config = dict(
    n_layer=8,
    n_head=3,
    head_dim=32,
    norm='layernorm',
    tie_embeddings=True,
    init='normal',
    init_std_up=0.0212,
    beta1=0.9,
    lr_head=0.00534,
    grad_clip=2.0,
    decay_fraction=0.599,
)
Each number is 128 + 32 x the weight over its row's rms, rounded and kept within 0 to 255. Layers, rows and columns count from 0. Numbers have three digits each. The size before them is the row's rms in percent of the matrix's.

# layer 5 attention query, 96x96, rms 0.114, rows 95, columns 0-95
096:137149120121155116146095059094099102139121088164189106118097082133112131136093169147130092140139133103057095118085121131147118166164132103066167123131170107172089185133139217126142158147157064152174187141094161139111140142093140146093170124196083113153078129129089154159130123148117074146
# layer 5 attention key, 96x96, rms 0.113, rows 95, columns 0-95
097:135060117121116090105147122118171065129142122140139160163150140142066147109052135138126093144092106144068130181128077084162148123135151116149106134128108146158168138188128198160136141148118156220103136088103114111176106166107076125157161120150099102117140110134119187103158104169075059112
# layer 5 attention value, 96x96, rms 0.0835, rows 64-95, columns 0-95
095:155130134162086132136131096125198080114129145157061119080155111145124116135161155118101119118148140094161155127146158096099130075166125139126159224068097091142119098147118141134113095127196069148141097098167172137095187181148198130105152111126132138119141096040149136074127107097138099154
099:150219107126093154118130153127189121179115095126138107150106152145098114105113185102144107185102106120156106057112155081137192119102067154081171140145145121130153125144103086092076152074136094110102138201137103155140126108131167177146166128075135147134079143165167156083130131115090079115
107:127150150101139141095142170177082157140085152139156088165097149113123151163126141099168108125138068094124133119140130147103078166138170123129132167117160134138079128045087176167196151118133102146111086101095099126095137165107110108100125052121116135132174096175154045169060169100165131160
113:150117083183153122147182122138128150189058121124104099143175181145151174119082088124108142093117200093134134058164141151111096144199121107129094129121118194081163139087072121109078162147112100129149111099215156158124106159120144106143119139106117091117143091077139163099141099126103112132
102:123118127151185056153125090114160100122098155170165145186147152172090098103124156083121124121070154093165168126178096134184130135141163100162178062153166176119096115108108093148133098174107085133102159119130126135166117125135045133131123160102109119081183104119111098103101133104067118193
098:067123126111166161162167116141146162108135107125152138131130156083141146113169110082057150061159103167146092151092096105084084169125147160146118178167132107138112157144122145125080164108092179220076106077103105121090157180146131183120112186149144144124114155105112137090102068162100112132
099:151113158070109118131134131078150147110166096124091158104115089162125144071140120094066196125167194085184189143105151107149134102144084152127194131110119181120155132168126119155056091171120117114084149158122123082094122098138110143106110193133118124145087109111152173123152088135172174075
099:137089097117142122127104050070165114127199097132125151104154196103142123118087119101194146137128131177115078128169165146104070188133088143155163145135150091105108122089157140136152125173116111146129104080162122098138087154095152082118119144194098122167136184134135156201138066144107099095
093:123130115101179185152125091134093150178091144101123133181162098147094126108151135077094151100164123163109111155147146127105104182142115140103131112082182137097090143108084205104110164102122092157070181154134162108109141123176120146130140161119071043134155107118141141140089136029107160158
102:141202108127170143127138149112114135146057175110080101132097143169158101101160105093115144130096195167132180152163085167161109162130156086105130126115078111104154085100095103119084166115167132177141132124133120105153189167089179095120099186128104112124130098086161155079107149127118139039
096:130139079094158094126152204153103169067092115152117143133140079141165139164118064121170109130181119103183093138124073163148097129111117129139113151103174071139104144212120175075128176161131154086138127155103133102118132124196132074122152157065150107148072152153111082130138121113124088149
093:182088190114110137166172137092094149154143111168137101108114062156109088101151102132084107177111131067079123086126135110116152125093123165114168187163124083085086136114132107120154160145155155139189083141111130059152140193161146123132163115097072181083133158099140116128130143165161114191
099:113116144161210180155156136110152129152165094106080112115135139123167158173051110099135132185084162092147114183170095099089079129127095091172119156176168082092158115124155131130166150120165103137124107119203148143119089119104127158141122160078105130155147094064082095139093093138122180126
098:140131131130121132100104101090097120107099103134082132148183174171150084116102105157136103092128121131167163164110113069104116078071144123117160160208072150121141148144158093134158099220133131092109094117099142158156104105143091108169115077117107168160140144160121097180133119105096234153
097:132096115166107141139101125165099144119118130186133129147149132176118119127121131167057089197120078138083169140199124135127067116163117136109168120178166087157113123060100123105092141150140109134085157141094058142162148071163164148114166084139152060141132089179097164111120105135182086111
088:174113157107149051148113111126119077154125174097159142161118142147124162103113127082142093111121149134118106035163126130161085170120138116133203081131165102163151089120127094076178126085185110158142144149087063156100125145148147186072090166113106142149161125078142177119091120158097147138
108:125136139144168096145133154097167066052145124142134109159094123093144115041102125143135125154175097150138131214144150173112101096089122109101134127117101075090115123171153212097115097072115085159119130132170091083131103113121128114157104175165156174210121171143147106121156119159110137114
092:169126119137128166086124173110110144127107101205107118152136130182122121137126117119194108070122107123124087202127148130172073118106092164159112143124124138153159153103155131106122080079121185139079144104174127088176112146184083162144132146185059133138106117159100160115099060079066107136
098:183180114119012131107151132100162107120112154114153154112133126090132117172171124132109114144176126068113044172126118100150148126171176134149074137168138090137077093145162139104127089153070139115171071111144122150073103109143111123126145113165113146143112163141125186149198170112162144131
096:162107080059080112155132107149185148108164126109112135136192142121200165155115101117118118162098140152107162142054112114189115103140088090163152061080141125095111158103121128175064133126156138139071076176096111148112126154134083166142127105185121163099124143184134147176101144170133133123
100:129120134177097133146156127133127120219126107126082085124187145157080106132110080121157093104157144130139141067124060115141104168141113123066133161143180097145154086062113161162128128155093178210120083170143118199141112170105073154149130101153103087181132118134102130152117145106111118099
086:154118123152155163125085168115211160115142120149069072130164167173116149164160136115062104150105128112077138132164150051123076136151091146150110149175123089097139138116167104122087138158089118129092138100187166087148105091119169157123132171184082112137083126095077097130169112093166098132
104:094143118074103107094113102120083104086097097106120102130143149053151134127124150117125100173175089127152137125147158107155163175100146164143139125099135129192073116143167145108172153143195240114147089184077151146171117129139089198119136109117106144149128133073160073105130088097135116139
092:139105140104077136165095106106097062160094118095145168195122162127169114172196101166084158118135113108144128082138141188084186046112210109100113149091132152119110135098130118142104144138123174182140130150142114050097145094116115130108180158136119139137133177099131130092076152145109133159
107:114150128108149143158099119145110103169120094124120136140118125138080191167091100153108148157152101167029114096127144137135048171109152088072086091127135230146106120118119123199166119160181177109143112102106092141105086124149135180156123079114096128135125171144134129142131112080084145167
092:110158136124150137109012147120100127131129091101202123103160153164127134135066127120110109167097125117090161153085137059122109143161124124141098189169219143109144126112118158127112107112106165121197142134118156131139178142101101091097170127140080099161145163123153153097115116056108161179
092:097092113136127160124105138123159130116112141199099105129140154088166139142147091180145154149094172141043119151121181114165050140146090118088152155149069159079103162146115094141119133079147182120108097105198142194115144159083075110108132125123118122150185129159135145099085131188128109073
095:159104090103129194189127117193142109120145091101130183166141121131164095187109131097126109142170143124120140184122098154123026100069126133120122205130127103093143155131123081126068116111092096110150120114103096101154115189094161093139140138136120126124110127169166072162096154198150155143
111:100093152136135091106153102198110149111072156094144113156164133110096103157104095123105170146148109111110110098144100107125146087112137142108095151119103158137123110136230191158108135100080167135130092194121076133152155111052153119148131061140127131148185081155193086163177111097145109158
103:106169131148164142093127144176130112090124144131122148164149111074146088109101084135081174142195105064104108137070103121127116169108156134113105112092214155156128107161156130139088108133128133147104180090158095138160097192152144109083090161178162144097114138069118133098163182106095164056
102:119145085175136107148100113082084139138075162083165168104078101172146172171143171140103151124152137195117074190144142175124124109134119094126132118095124163103093175148150054130137112137118071163059111148114124106141146159164125125101129099138058165164172119134119108064106159166144120070
105:118073137099087073093159125134140135112160148114174138069073188061130063138161135128118118165137095121131154163104192171070203124136126148107083126163171103157127107125156144148180093133177099126113107132139139130121108137151092053121123146198106110179122145153155073101175106133115121117
# layer 5 attention output (transposed), 96x96, rms 0.19, rows 64-95, columns 0-95
098:110089113123130185123100065103069169128139206137187142147126108126149139149092119140092160151148151133121142137141100120060140101132146128144185112089100100143115157186135059132118153110125159141157148098087141114157087095097047160194123091185118096138076169123106177177147092147112098144
083:139097103142150101087146169162116128080119114105096099177141080118132169112113200083084205098106173142104150200138103167123117102110136126106106127082169114136158156128132144124185176100153058147112149053148143085115133096194097113105069157155111137130137164144071128152162103128141164136
112:117196084128162140118104193126186142094098059103167135156100157089102060135182097113074112100119141139172157124134138121150152132167098144123170072188052156112107150127147122087129113153131145093148185172150079129137095125130161072122133194092103126137147089096131156129142099173111131108
108:113162125129127158088123087124166103142150157175132125089099019085079182083199131131135148111192080124121158188132101086122124077064098111115146182180137095121123149166152130121178107129151143146098087140105152163189100126101107161130106119142129124085124107119153122189132093132134131168
101:076195114126142196156118165139114101133160145142096114129102150095176129143166170126118138148144106143163158076112132126124126080109103126107122121087130095025102177138124123079202128104096178091121084111141125138145136124142179180115067156159158127108077088135182122175182083098100119139
094:160116106107132077098109125071137041134176182160112123091129102122144140122074146163206104146159194143099136156181096114129112116134117155118136123099139146132190112087140142131092114166178114114140205158160109134118093095091133093160164061132110133101144050119096184147145159104121141099
096:067098143137134117117104109166063091128125163172146093129154135113149176188066153165174136118124056110105082134113065144073130133079093145126086176106133142168130084159104121162143172073120115155164111120108094104196149114108160128129142120129161118125108077144155192161115186181128122153
099:137151142129147155150117154127072091124091183097101102067132099129168132108157124118137116127133133169105125133190115095107117081046147150112090127153118160173139134112152116147078119150107178125140148213178127178110126116153096182147105144077180129098155098156099081122070199071152080140
091:071215132176096091153170123130147120099174082182178188099175117123131131107129131112161121140104108151139153119150075136119166054144102133122142105114147088100115100063137162144109079166179134129117093112125118170139074125131146113114077113111108168082101153129101132107180150215165107119
100:133098164108099129169149090172133071135148102148173105143147057155164167173112124094099163101134108059181153155057111067109140065136049118137132091104153111155081120168154148166172161181124129124125179113117157119115068089139133144115148119149124109088130133181175129138148083132117120162
090:121134177121079095102122133099151100141121122065069130140115138112117100103076158192120173145075116141110157113153116087109086146147175147133132141161089225148130142089195136147081090121156086194116212096088144114123109151107105139066156096124111171142151125148164128128134108168145176110
095:082156114105143165107088096122139155131115148155139103125081200128147144161109176114155114134225117170154163136137104187145130133186106140140108098109095168146139169159093101116067180102114075088124130080147116162070139152100145131104069110152152047152175107125095090104139077146118143119
114:145137109113099095087087102088100074179109128183164130123158102114102135077154161073154103109109123133141163140099110104110141145129162153138032120093092176137097145120147127200124162153100150133100148162077113109176194115134122133112095055141112141121130149168184160150199128167153079158
097:170120118121109108099113175128145068134157139145172104114087110116098169103164093089119210145074119108095095110124158159204130174104129085152107171121143110142146123112151177139106166072080134187150140134116114080134137133105127174094178129082179096162099110107176109143168119169122044112
085:120120097127142146107138106151178140098156123054118144131170098125097110160189109077191177083113161135093087093092160140132173138129135095136133099109085183128113135116125132132180075108143147103176084145139204146169059124079116115137100198100085187172111148142170096152092136106105118132
085:092114124136133173116131159146150144060132097141160098138147105174085076162116177077148085166117129142141175199099066163088159092124124098070096112121104136041110160127102168159137106169162192114128140108160110112165106128087100150086148124167089138116156108148196158144139088110172125129
102:154097153087118107079080134135045113187123115107128125111144166132163094144100136146181201170102173118124117095135053088120113122094146121102091124107200174174150116138146062151094164137147142154156130144122123155106147122130112172097164142076079141097123121195076172119112155105172147105
092:154125135107107111142107151139098075094165135043148070143117107169126202112081146111081151168179133147113102121191122086120153166123107092110163138126117124132134109116112103155167149162120143100156123122110124171057131104127141083089126199082209127098153072126135111162134187162189120126
104:137074130094176098114126148148128137171148090135163142137122161140116090087050125090143132144121145133095188149129172139080100188167119164093077145144109152161161151132118077110106179070181112136043173131123151114086139139185149111161124124112179170125124148093075085158100072140114131098
096:120141159212143127141085116136110107097114125119113091074079179136162083093113183149146167118176087074132090093143177124101149142133152154057121165153110114134125119108112119065157121161096176092178173101160085189158145106114145149105079177101210096115160133144112103107124143102133141126
089:132189109054162129137058081165158160085136139163160156114169093136083157115171116107089155154121082096120141172139137114123108098126126095174154166195060159095105123156133161127093062124133147115162142062174085126142120113135131117118110170077142139134087123160125087103154134127137116210
084:148104121080072141125139074127117082106175147109094122102099074104130138084140134147108131144154121116145125164172140187083126171135145112175139109097112145137081180063144099166175096123149137106150071159102172174065179169134144177164153120118139095147108152142122158200095129130099042124
101:145105133165130114132144153117215104084126139089152134144156150180103043123116104178140181066071131119146105143114113155127121132192145107140048150123074152104136112077083117129137148149064057142151191099134122123066137139127152103132170138182145125144118175148115111135098158142158122096
085:083135153107126072129143159136135152181164152118076112107145103177193162102120162116101148112058097153122140123081112141210106206107066145121114122174130099131147063138153143166155140115125061078138115109130124099130156101165161134216138082124118133092141155160125130163089092109130101102
104:125185082126096088152107144179146165089131116134163117101142116139162148089165116045154153115149138105114127138121120124130139111124091151123148153201081134044185163040140123082113138163143037146080139133139090110135128151126089136103146193093163142186132114131139126131140140143182086113
096:167153082110098166144218120164135158116127130147050105160094121095093132127139093070107171110151107123121083131206179113119131128110100101149159069124073149156128134154114163115158110147136084196139140133123104136155084109102160147191139120061137167118073127148133092167125176119157098096
101:159131151123147109079187069094124065190152063091128105139198083125153177116165126066143122136135063107165124151110113105109172112132146069151077131154133122183158122122120125105136082166088132157141173152066105084174160071146152136147112163139118135176118125129151122155151126138127071148
093:145158134172087120113103111086054108149108077112138023070074149083153146089182133107105169085084138111126142138159143144110134183111101108114135137112133117156140124159182181204080149186127122147169153187160141156154127083151155157161155104125114076133133087120143136116130115119125138090
100:169204117109138123174049131095161124128123124098151123129081164133134124098144108188169119102075121130118138167088140133184118182141102142077126110143142095128135123124090121073087208199114087106124160082160106106135194130183160100166124127138119142160120139115090110128083107144057168120
099:150125113119115110098135101098126156134163107116146175114076131153146148110072167160181168135098125135156084149185171082135088075144101145092133161115077143144109073156070176173160149114159122212091160128050163116111108069094135132167148152088112158105154113156156154124057107136132118132
092:100133130144115131172107086190112121101223118116066090134158122083118149112116102078129098141102161104192116112122138144102131112079114164135127086121136091131122103170128172151105124144091130107172156197167124066163128145109168111118103146142157126120112177201185134120169092056175108087
108:126135156135134104155083142084151160201122143131158142172172146105085111152125078135106086110059176119142151142143168124190088172142147145107104120103102142186141140088087093116140182125114123110110141147134207098090163092141118138145165074132136141083186128109061127153035133103131099108
# layer 5 MLP up, 384x96, rms 0.155, rows 0-39, columns 0-95
105:089117124123131066179085124118152167153180128122112159142121125164140171139120055109155201177108185116132126118140153172085121125179154098120072160073169129098154099111103098154139143162134112113155111147146114103142126063071130111117186168128116187095129048139131105119094176073146103103
103:161148111159164082106104189146076131191112153086109186131173105093141100143152113108166187119098115187119062128093164148149063162154146103121099095174147103116132083093144166091121126146156146103117166111103155123096118152095114069135105130130150111125111103124086096158131195188175136068
085:139070094162099166117105154092142064090110159121100180132130195143206120131177092107093123161087139134131118128075161139118104124195132074143111099123135176153125056122214130107086084113094161055125174113110103140139169142128110125150120141110125127151133139131156132178130186122118085154
094:147096059108125092140126172091098181124127144078062166124125083130152147128116137142102142131116087179172121143095147156083099147121086124132229116108089132143104204136196119128145093135164130160112175068110153145134152127182131100191110141152116047153159127135112108146130110151085128106
087:137123175145105113155092139114137135161124078138169150094106166156100181134120092117219156150137110166086145113088115135170170054088152085168124178162134136100068093074114099135116076087129128171129129128116130151082086091135139080144123159214138182148118150152139142097147140107095089091
096:181094146049145084181155131172104139126111105196101115069105133098116184137116083134109127139098080144095110148115171175108081138136181100124124122192143134137126088117176169177174100109119170093115147072165085166178144127154142105128111126139105085105100152163086134090169071145140145120
102:145179144100111163172137147152105174101107154064098119104160141126039104112158066168168144133100189113119117127110168147094067134118146150151134196152089099126106102108104133079144182128094092146136156150131083092103102154077119119201163123153192086116138166104123089125124102120110157172
094:072135152106098111072126145103156128209140106115123161107102163177149151118158176122114098087113062133102155138092118080129110097138124102129134081213092113133079094113127140126069085112135145160138119103140120155171135124141184148097175177198124197113136118171141161112078139127137181085
099:143125160157055096145120151107097158074085125116134101130162121113083098133132170099096127173130134116145091167109137167107138077109168105162154169084151115145174134108122147130103165140159123136145094118191085095110124164174101072189160079167112091135210091091103131084153205085138148136
092:150146118151120099085136201165189180099120086103163121122079161177114145120125136131096113087140162187129109119083143176126129164181170175135140145167111131057128108128063129124087145157160170157126120146085117152138086093115116040123122125122119137082171111152083127083141128126126180062
091:158075104121228136144144131120150182161129110135160101144073164100129159145087150125092127132193110065117122166135139126110110118149194092147113076142106076151129127127121098121112081152135114123096136127097135150117128231170090161155122128113096161071181083062138179109158123131124111100
100:123119071105206142130153130047136173155145137076108121116173148121139135131060131125135129129115141090149164121110103105144148105145141135159165113104144080126105118127089179166107147093107146120090195100166093200180092046119146183139175116105135159050138096122127111111118133108192136136
082:141130127123098136090170119133144129074203100115132124124147144174142127130110106165169154098150100124122104137074102080092179127082128139196080161143172140152181086144069084080086115153131101098163120110112109125148142034113094120150134131091092210097164141126188126163141152127168151155
094:157112136176094116103153147155157142090132147079086094119144095058099127132154134186149128171089188110158098098158135132082197134122051132130177156112108122147111140138100148146056158158092163077156135122126121129151210076118098125152158127120157122088087103131161154131173159142136053146
111:082115110183137156147107133099074123103130183151188172160099150111107149109148133141120192209101157129140128169155112172119121097109184124135196126119086078146112171130100118176089072125132078114130089098062141134059133159088086150121156114139117079131160120068159158129100123121121133170
116:080087073177154128113107121077156117134114157188162169108166134124123120165087132133133142145097082095151140152172097100153140095110147148123100107169084147173096109078108128182166137116162126116189094101149167156164075146127070138065172133112218143075132119141178083089143119113106147112
095:147102052166145111145112125120140105167107096146087147154125089107064186124143162120186101115096149123108102166133126135028185115075112065117120135132103131134144117168130101139118082150176106101104161165139100169137099187177140109136127120141147175153117097167100173136120193128175087082
100:112106139091112149166153116157109133123166163134114143097178075116127141083128152120145165115177106179207099150111071121097103107162119045092119167161102118141139050113071122102179136131112112165123073110161103130140116130098169148120134153104116103140102100150179193201112074163163157116
107:146129130132142122128089130137131148141123097083102156111156150142044116112152140162145150147118069172119061142109135203092097121104076107170166154090129146126112194114154181182103082128097129135102131088185157122190080112101160127167120088121096169119128112160169132072106161093182178097
116:104183116116109164066135200104127118083180103083127108175114116100101069143116101113147136155122063140101089118156155164151103127082164109186120147146114186131142169100122128134109155145155127163071103180163130145086096136127088108179144082114217112099113134107109130181082120100163153162
105:134164159179094153079119158106137108108076208060104170114139102114103168132117122204071104121095140142122146128107197146117148125130120118149107106123074173108078132135078109081094122139110116112162171138160109143195180134106117159100176129148177171132126123110107097089093168089166135080
097:156168158087122057112113173137173151145105164167079102137094129156089111079177086120138114124147154116118126154096115192085110145162134079113197143082144141158136109105061082064075110139144118145121089189138137123175114133168136105187127127137147160089142106163131140078165188115122087127
092:121104167175178104130151176159159152134068133141102182147128148084139132165040183155178156141160088131187125044108153146146122105140089121142148113122159074158124126114119149105184116078126104179110129077088142143096115130138147084107087120110176078078141136126094152074110133150135166123
106:125107134111111130098081132149139211141082161132156166107133119105161137127111069125129139070143094170135160118121114082176114122118107164102099092198132128123133111093135186183133175207147098124155090145191142128166118128127124045054167098074159140138099097167143097097162117101137133111
096:114107153082140161123110107078159104125157158127168127121081090048137132086045169159113067114087171145145168133192106164068147113052111141156172146106163090053127091088125128136134188120133107142150139184151145148150145117093121110116141150149153122115131135108109094181171129140145116170
111:108143103093211180144135055052109115115097176170167176117140143153166147154093115230098142157072117150126167098144141111139126110126089116150093148171122129157130118080103101096148096125124143159144150120174112158129138075182065136149124124134127135062079109122120158142101097135093141104
105:103118122138100147175119170199144142147146137066112150116100073142129167124086195138164177129071090093145160127126118100105130129127086116140218163137098133109108158148049117103089106112077106131140102163117113101082111111142153144223105173115146103190117110140106138120140100148145192116
104:087211082163127144127114097142155121144128150184145143134071143086137161101073102127155160167055143198122124074106108090146153099125100148143121157170106104142107126100118078076135125174104174113189100177145105161157109122090159126102129165131079149145085127131196090078138093134120125167
102:143105177141090081119120106132094147104138150092185167130137125121062170105127064114113117197106091145136082170130091094136126093094152149123171159155077125157075174161132086128179082066154097128107142138201174148131092170109114137176116160112161110126088136149139135175062145138128163152
091:123160147112084105136086158122179115162133116108088098107164145121088169138157180168140101162172167151086131127121137170169186065097171098129160138088146142085120099128190103095082143089175126187138106095123162089128136095079039080133184154153088101132122111139097175136141102130138100128
096:101058111139138107100112127103189095124055159120111120137168138134126082124141077117171142105142139151143101154122115163135131089122153154167120095160113107163107148076109116096175137146153117200185105155143167196144094056095085126091133086131172113118153196100136111073122195078157118132
093:112145121077123108167153150173061131139144172114110149163113157146130187075121057156130105092150111157111143138113221088151147150055120158104135178132137145064118131113083106145111152098125104130099061132118147159211120129146102143127163120173117155126119163131074101141140053137106091145
108:133100124116102152128156140117123115113123127173104124140148098093173157078160133143194152110123148089118083112138135110113114110128075107149165200133024169166114139121085100098167187036103106159171110116152102173115092075142153125167180164129159108151078135122124080133106172155157141096
098:119104097101123140144182088121122168084126131125125069119151197115096083146099115133078142148168148125102088150136180072107177124146146122116095169123075147042146146141065142169137147139145186144080127141122194182131085109117079183189141087148106118082152143099159107168121143123151113113
096:125125180088111177117157093113082161121109138161139131089158174133115133182103129106134098101159139164159171122146147102119155128110163115177174159108140123046151100107078121109161120113112175100124168155087163087072085190084094109105168125133123132056155190121134198107113099069143097127
114:076114124133172079146180090191131184151140091151171173125075149131112129089159195099146132134146084137114109163145164151146125121116146094107200109088088114118116104117131098155104164060171113114134134209080085085102152147073094115154108171084098149140144133149112093162130129110182136105
088:099125112124129135149117125084160095161134138081102128146119141133133151122187135131061192128163024123131082129125162203130119152131095079145128139119095039107120148142161104142136134092139152140192215096111144114131122146117099109143114147164161111162071126107192111113073106119098157168
097:145095103129148129107171136089188157151130128139126120128189109126171099148082143117131137153156096129095115123102157094156163072081155113144176156161073090085151115050144140105108108094102092115136166140106130204161040129199102117200152111082110133122142189112100096144152149150113118111
096:122079106121140121111107136086152149147090150103156161106138139118151174083097123143109147116118097146112108149102102075089097138166207095134143122163127159108121186135105222122073118182055116077117106182147127133143167148148114110146163173191108100128119127086058100123108151113126152207
099:066163086161214184152190110142091233065152150136137137104148065118142121110101139121201149094128120108127132106150106082120102141121093169115104131115116100130140136133068146147076123165141148102074088140126140143166141138072106165174105111117109103146113146074119164160146115150157133143
# layer 5 MLP down (transposed), 384x96, rms 0.0731, rows 0-38, columns 0-95
118:117123128073124178124112122118125118160171088103122080143137129055107073083132140153140091164102109177180141088072100152074159150111120155185103169097138110123078171118133137112085148143123119131158163110162202170105105143168161098141071133130182123114098167163145092103125138205077134159
100:123150095169142141126086201157153129162145128079109114176139160125188124138165143079137117119149150062133186134134105105124069101132137097087127137126083181154140133119093098118110160124161106096093104097144107121105165070134181086149073179144138076106146099172130131209067092113120166171
091:076200197133160135139060098154112142149179108068146103092162098113082118127062194128158145165168142141162150119104110134096108104105078136091146109079071158122143119130101152133128156117142140106138185071158151156084105170155152105114137185075155126099147104172095106143085149109127155133
099:106147188135121178160153159150105140149098050125136129165102202110083082125083160140133109122147170101186144108114203094097125086141097192093090126127151105094161120150077146142111157111147093099117118203126134117119076139118124119161146174134145142077136097123093071158084129098166155172
098:094128109162109096156150116094121151062107072066128153083104101149145085183094120142138115128186139139172089133132105129105066087116092154069112142126133163142152133161196147172221115166150094087111150170151137166094165116147090140093127192122141097104130137140107185109095150167115137101
098:134162151125106149149083106135161113179100142089107126113073146130077105060119172140180103181106073146113143143101136118092100112142122177144144119114088151105097126147084131119138150192089098075112114161125133097157188140136174129153166155129095138090114137087129150184189142156180160028
105:120098115068230136155121177140101159099111153092107110136160082175093096094063089159148141152170147134085164121099111122127163136089126124136126161145080150124099131174179156089153115052132111098105132086140117111128141175131091159129120148115160107135123182136059151133176165100103200118
085:176118111150093125169130115141139112116123188145105087109135089100077124153081128116112157110143194126187091165129108100174139092093153156154187202115103136182155064157131133125214102138099119119075140128162132074164117138139078115115085184097119072171104129124109153100123105143081108157
088:124150180135129152135159110140112075119100103152115148118121201072169162169183159087188089080141159108098187147161132104095129149146108133165083133127096145074072158157160091128134148101112140104099130130128113115124156058111126100125165147128150140094013087108158155165142140111088154159
096:088155105131146097095104131084025157120185178194111161110123120131137119085162177125139150172137073160149178141156098133112134103072107102133078099095104095149096159125133152130121089098113135069138203132149124138112126171113118205119095122143136120178125113109161122154130116128201093168
099:136148135107118150128117091133175118072156110092147077091116096091124200146159134142140138125103163087118122128134154106151162121133089052205170161146103168162129147105125131135176138125069126062152147124127130105115097097139185154150134153122020089174142174188109108152094107134136077108
097:104133174142105142128079125160103098116135105139112109130115137135070143154187153109175172152192146159094148107165122110089131117122110132146146141136089209178102140051148089151151125107126107082180090133054189123099142128122119198145136163162098102152188108073094140092131143098110116069
093:107120101145129154149096136107074157127118138081153143128090106072142140083132129138142124142052177147186161147150106111081078125156099103135198103135103179150062168124205091096127176146174131095113136158091113115075132191203157124091104153143098097111088122118154106144178141108142117143
080:112121173086166132122157118088152126144129090212110109162144034113165075144174147117082103150106142118118176154145134097130158131105163177155101139119120083112135137162143146157083194160132102128147155106086100176135083094139099089097109083125064162107163191149169098138118107144066123143
101:136150153122147179125101131166130098128185129075183123210161099163086128106123158209135182107095118159142133122116118166093100110099041150097117132116153082130136128099147164120161139145107131108160112046177077120173095100118099106171090129121087082119153097126111177137116120182115162124
118:137145133122169105162113147133155162139171096201151072112103110079126076127141112132085126137121180164061130176103102146175137175124135074110109080140178132115148162136159151060127099129131110143113147131050123110092119159178199150079111081099082131090153175096134143134187115130162126098
095:208130138148073124108145115178097159082136155147103125145137108071123097137086117134088134091129100129102117112077129157120192176053106130072070138138128102143159136112148186134150119178143136102145137155114105126082174117134156174140153071084092127139219132153148152102116097085188154147
085:084087130173167130166131115120180161098097133081216111095128103147141151137079111139120100152055091118075094164184200113089153173098120150166145119095178106158098148153180161103135117137128170079138125176129149155115137169131081141131148100095111129111136160093111132081146142148102080071
123:185108141120151165147212143151090137137159088132148153142122151082116157111087105071140115188150174090124105133096165161104095130121100111133109087087099131172099130148076118145142126109158121144075129179129191152154129073071161148171128125134132122078100153131183166171075091091131076069
104:110159171060125054115134082069154137136108139108190088149154171133083116124104067144120153132129190143063162147138070125137105096123153167173130135100108193064135144130113108136166162146070133156159113098163107141114080134105121121163111102121156134098179156161108097177107186113162131140
089:131137128163128086105128126097134105092116129180157132111151103135148167141078204169145121146109102143088187108158108099157184152145117136123108111101112130127067149131127146210155117088161083056111085113128149147154135121138134182123098022150165125136121098138124117167159084095108194068
088:107067176142096157116172093071127090176118140194116126120134141166108082113031159109149082131193114070122148106092073138172140095143108155127150091081126077105158117195137150172139132158165159143125130102070113122127146169183126151139124111157152140178088146134134113114130133162107082139
097:116102102188098140187136170160113124028140080066089083129090107172128129088130151114186129108149121154084107112129105098081110174086142140123157142157155186086164146135166135163101107139128123091115095215200130125116150093143103158075113156116156144124117125144149096142128179158123137099
097:127136140084143117124119187073174137082133115166107088145128097087154091122142112143106115077127141143114123171127141144152121167120075050178148158147131101061113125156131106091082102163183176134177179129040121116110108125096202091163122086140093109159159169148121103173144112173127152153
098:103158149144140135086162181203184138083170143150083068127196092134156136115130094075125200106107083123142117149191136127133099090128148066091132150130102118136147145157181129103114144161055134138143150074160118088090151146122143174127072124100135183150160094108157118101079127108120120110
103:142134155155122129151135202141149117174176128098177102118082138150176188095155103048094141118124127111109078117083131067151084139118110110132141144092159142126112159121087085148150147120111110103129060158069106165158157104091109128192102154076087094167171176134147090126190125157167116138
114:160065109070147097123190185132130130155080176075155121100172179160117114173100133140149146125170189108103102106089147151152156132087084107106124128148202116144134118069131146150079147134138109119175113135135124140130130148075139161050158073126088080101153136137091082122114148142169088172
085:190148153117136107122128206159160218138157105115062095097135142091115052134148130111112118088178099082081126165090144100088104140149152170063121104134145153119075083126105132112164144152109109158080088117173085098107140110075131134128182150161146126172111115153131154133158156165149152163
096:115101107136114134111125158095164108094141112173124132170156138078125076121127158168175146073081154126115177141137201148118130128164140099131093071096149167077149148189212126153118153119068113159065139152090090125091132112128081128118136113092122143143102150041158155091175182142138110147
094:111154144148144144170155163090076093147140099119147116187146140124109093149115137144150064155064186107169118109087111057122061116134083189117084164164089146177086126189129165096121146132138103079111148166157109123095145118136118105185099167128137089068092159140120105160181127133159159139
099:167136169103117130135119133124103158077181128126166140177133109144063102162083106136094127119112131121093167173146149082181115153162079089085100152154111151098133130215172123120104207150143087114135132164138150067056146147160120184114161100162096057132103149078095135138146103111107118132
099:132210107125089085128118120084108072133085099124117111133099109105104100115181158153157160149082119086149192142103141142106123174110048089123128127118129182152119174176117078127099126162113135060129105125176159120135149092096191189122108152161158146143136112110095156144163217100125109125
104:101090179128100106157134110114150084116160129115142151151091132140126142096148162165118180144116156151179109144102156111163111158097121117172141102114133106105092216114074083158141106170164137085076161080062115100113131108221166150089111085117100095134171087090079117147161142189146160117
102:165125104107113091095146119154144115145131150123119084086141097102092147082161083179152119147206108108130142120156114154133113074122167091114160158150140149135073115075120132040075180127128159101167131121118064136084161114122150094069129179171161154207148158177080134129152149164123109145
108:133095122160147115093079109086124123104202171056051101142098086077138142096227130141104155106151134140103102119092139173129155160154155150115126142124174153195102087173157141140117160168076118088134107113128116190090140111164141193144117130117123109165087124130120096159140139106115141077
125:109129141131170177095081153128137152116172114117171123112126137128110108116129153122113127116116084140201096108104132106125120096114086195206151142130129075114182127090037117183078127147096120126132130142135172110163124079107192136130168097126064133194143155152074078069136130138164165145
090:151150170108131101158127133121047150140157204097136152159081155108153119082107196133176140096138134101147173139143154107086118196154087151137134073135161125092116124140081103102107100124108122113041130164134130129142180123115163122104029133130192110082127098148095151141134159095162127149
103:166097165148177133119090079154091137087137129133147147093129092199078137069207137035111160133103137103129105098168186102125122133097129135128131166160154097122098155164099119148085144101123131119174107119127138098165151120102034149137141134101117182173180113132154137054147147107127118147
092:118130066135120115150124098108114151160129133166161111117110074149133076147105099162145105162110128108164091113094189172124161095061146123119184153080158124100196081107173109090054123072142151107150167136145175176108078151100120133177099156104181148097186109164086149118164158144118127110